{"n_layer": 11, "d_model": 256, "n_head": 2, "n_kv_head": 1, "head_dim": 128, "d_mlp": 704, "vocab_size": 2605, "activation": "swiglu", "norm": "rmsnorm", "norm_place": "pre", "norm_eps": 1e-05, "positions": "rope", "rope_base": 10000.0, "rope_fraction": 1.0, "qk_norm": true, "attn_scale": 0.0884, "bias": "none", "tie_embeddings": false, "parallel_block": false, "init": "uniform", "init_std_qkv": 0.0261, "init_std_o": 0.00555, "init_std_up": 0.0261, "init_std_down": 0.00335, "optimizer": "soap_variant", "lr": 0.00596, "beta1": 0.95, "beta2": 0.95, "weight_decay": 0.057, "lr_head": 0.0104, "warmup_steps": 62, "schedule": "wsd", "decay_fraction": 0.869, "decay_shape": "linear", "final_lr_fraction": 0.0, "batch_tokens": 65536, "seq_len": 2048, "doc_mask": false, "train_tokens": 319000000, "steps": 4868, "dataset": "wikipedia_en"}
Each number is 500 + 50 x the weight over its row's rms, rounded and kept within 0 to 999. Layers, rows and columns count from 0. Numbers have three digits each. The size before them is the row's rms in percent of the matrix's.

# layer 8 attention key, 128x256, rms 0.159, rows 97-111, columns 192-255
091:547485493474535475421532481446507641431584391536451503472436427568438439480516619446405435456500446464471472443523504449612552517553500527517518458423564417481540470467546423476442436526491573
088:498567538547530440438417470463536470431479504424584481491523499575448466566518516478499511629532596479490496523478489450470524479465502455448479504560576467441496503555527536519467518588485396
106:546521497541577507526439392456497476416448390406521440579495479480471352538415485531569430486510492394585404484475515460538562497451605446529468497621527457462524494485508604591580517599530479
098:463427523514486457533603592454488457478509519514464461469464456522598481526514487487502491587433465527533477501504523478571495491504567513484532477550489438550454407466558408518424510506510541
103:541427509562475443471502510463532452500434492446570495411489393489497561531452541553525402559432527540520520538583608447604481484484486540406482570526546544491463555521527522517457506559509404
099:516537586455581521452523566433426516428508573594432491500531436435540429489543540515462459450499495494570476467502487466523520510513497443463424496526524542437509481569542499501541496465517450
110:456485515507464543550477525545454528473565525438469482563478519541580497487529545520448466476579455506503520509482545509494428460483545487595435473514469544632537437592503463424569559450552490
106:559499411606514574491466564335507558503578571483527543439465527558447493466486550508417535519597535539506528514496471522413525501503477464495435510469454468511451529514497511518492516426494485
101:549447519515429593567435389493528542545507509482398467537489409488455478515468439576486425479434456499600533585537494467413476533530511580579452450481530595443471483536484551470497460493558480
097:471549509531542404427410491497394451506519469446505533522532456425431520466522492445590399491437547482494475506531510473538558488481427553500522613523518550483473534460504384600470518527587505
109:427473507518488484445547557505469492549533336540425529494495474548431490520451411474524561552443474527412531551433497576543488507471509464535544502504510588497508503526521443570559567512467465
108:596454498505460495563529444533555538554536472545482455510545547586469451507487539470540483561517504534450515585505632501505481496521550511536550577566465621503481452526463589501526472570397495
101:498537521513440546580535508533512545533504555470502563461486507568518527445577564612507609527548614492450605531499547493530562635547515535529540436501531472494461540494442488465464533557525546
085:484482485496517517524635527441496496485509484535429574516482426489482503478436458515445485469513443549473480518539455537529454536492455473582489527394487483563450612611496482564523496510503471
104:483528539529572474443533551416540569479498543530511458503521402543508450536458513486514465466485524544521622465431465529623559495611501483461442544527461512485369529463544559447417511469554513
# layer 8 attention query, 256x256, rms 0.202, rows 98-111,226-239, columns 192-255
114:499557467496446453528525415475520481502556396471499568448481552509479475517537441498455515489526398491466500443556497555481534470435421556539558568632473495491546524535487531464540524536492463
100:451500489501460505519579493534561548553566474567443562447425507553512516510530510398543384491472417600546510464428427500497487452613432421447498439534406505514507442535497448555533450555512448
101:445516480556535453470453405494395499475520492541539500644496517497564589460431492449484521486551502469520633442546491599544487511491463462470436538542623501450505562589516585443447492435529568
120:501519521457470484482477487519492536443509448514551527535494590466495490492562539450457521444582477500521483441516420517473448579473483510390480559506499487508616624413476524399456481481568516
128:510495489470485567472547484526594551465492537476508523425511440504450507472458428506528438480428526403419484540458660516540483589528512463463507511379439484488461568470546408533497469461466559
097:525518539526498440481538592527574601535464540547516508483471434506476465432425547548532529487519507455441536567472534491542599535544559554497514568450484470502428559519455522542513407510484550
075:448487482426517518456543435447481441479482498577549585490519442430468394431590528507420497549461485473487372504504610521534556507442546562537644490548431486492479451489536536500501449547499519
109:451523472509490485501433453558645571447466449566528560521463559435514514422566477503445451419621535525604511420430560489643552437547571473481411524567495508486476533417563497469354485464611511
119:435659430439482453491573444517514556448509426436488533433581491505556421635524493454540494472560433512465468501527593595511550497461427550526430534544455461466507544455450472431479506444464430
098:567475618474548547510481403533482485454463456531525453528512469453479516528500440518495602509478486500475508469530464482442566479493496586604441544516486503387502502439534525520486457577415465
116:471483507537522416442464497494531390509509528588519527506529516481456494530518480476491591479547495407536516473524457508522522533434457558445505454475551445534481502474407533527443559556493493
097:456441449552463501440501550455418478523529518618490475610442585540401543575506500488471514443531560487529521480424545413471461454507469482496561482549508549419611489490448521493454545493542463
113:523456553465485562450415566436531516570557579580550487457475498405507539457504530547538556514519574452454536497542340448377429511542506513459550545458541506516354506507486571494519459485448561
111:500480408495531458487589513495466503403478567533532534449508499487481448571531423498536375449574410464463453461517506543507514393499541482458552501505501537482564519479526503507459477481436435
148:440572521476476456405490482572502476643504405500548467601533623543509484423434473463513606547435460417424493522438473432454496526497497470575406522564514503540500456488454476480497513495496510
112:372589515422429548501536511503584486575514535482506499485517572501513529494473417524423497374393523464439548576559539470490512597581479430553431498493457503499501510524523505497464402475454498
118:483463444544446504444551517481466397549533499448490501472508443435537491502476525509411477447398457521522483412507424519461572492507531503413531434568440451528389528513441481503566565453383435
138:464513492540612486528457521496578559449519505636482507475509499541484496569507535440510503540581596471485559474410522454545423573526524492526519478501593529586464407483535523363512570445553553
128:524424439597526489510457579567440444493471502609557455543483557582453598479465456500494553387460515475484492497532523444477542520535463550535581496502425427520492449576462442541570524486528533
119:523534571518497504495466520532391438494484431457505477524404510471447545455412480593508530417406463430456476484482554468388558486505392401554489538551433554533515498571440501519515419545461457
108:533487516491510411561438454653516577504540486541570495497514532488523503535536415483506519513476473503449418552419571413558596552491528564490519487480527501461454487428565555416494528521538559
133:559614530552497478544482467457540538503496562457473560538517492456466511435587491473574443547540576430485450480497597506546504437620518482444572535526455491508459563538472514555491483533493403
179:474523542489547520445480560506617510502575448600444435442400536493569480551466513510561486609507496502474519515497463448501477582507494509514566510521543548512468455535516563465424552492570620
114:447475549463543460440597509490486509517512524548450487363562449468637499461500538597591430500581502521546579513514509510502529514471496447439473536571473523523484472578422437539436521490536541
120:426473573394484516588389605490461510423489427436526480462445525475512488504475593523497548498549521500527495431517555535508460452443472443469412495522451548617459538538454493495494436502535514
121:495537525522534441515492457536429576554517462514574466526461534542462455492553371494442491462449466412533564491466513480526477562477484400530461529585550539458615472534555510485477479527406474
153:550404465519587524545434569432571573461543554550437494440507428495501513596517502505520423477543570518524499495489467521566487563509571567451595423470582453472418419486534503461509564461554576
122:452464474529559477509457516532495535500498541518497390563443470532538453522514454523423541559527523514530439440531479522562511567538465504539512492468574445453440489515540626497480482464524527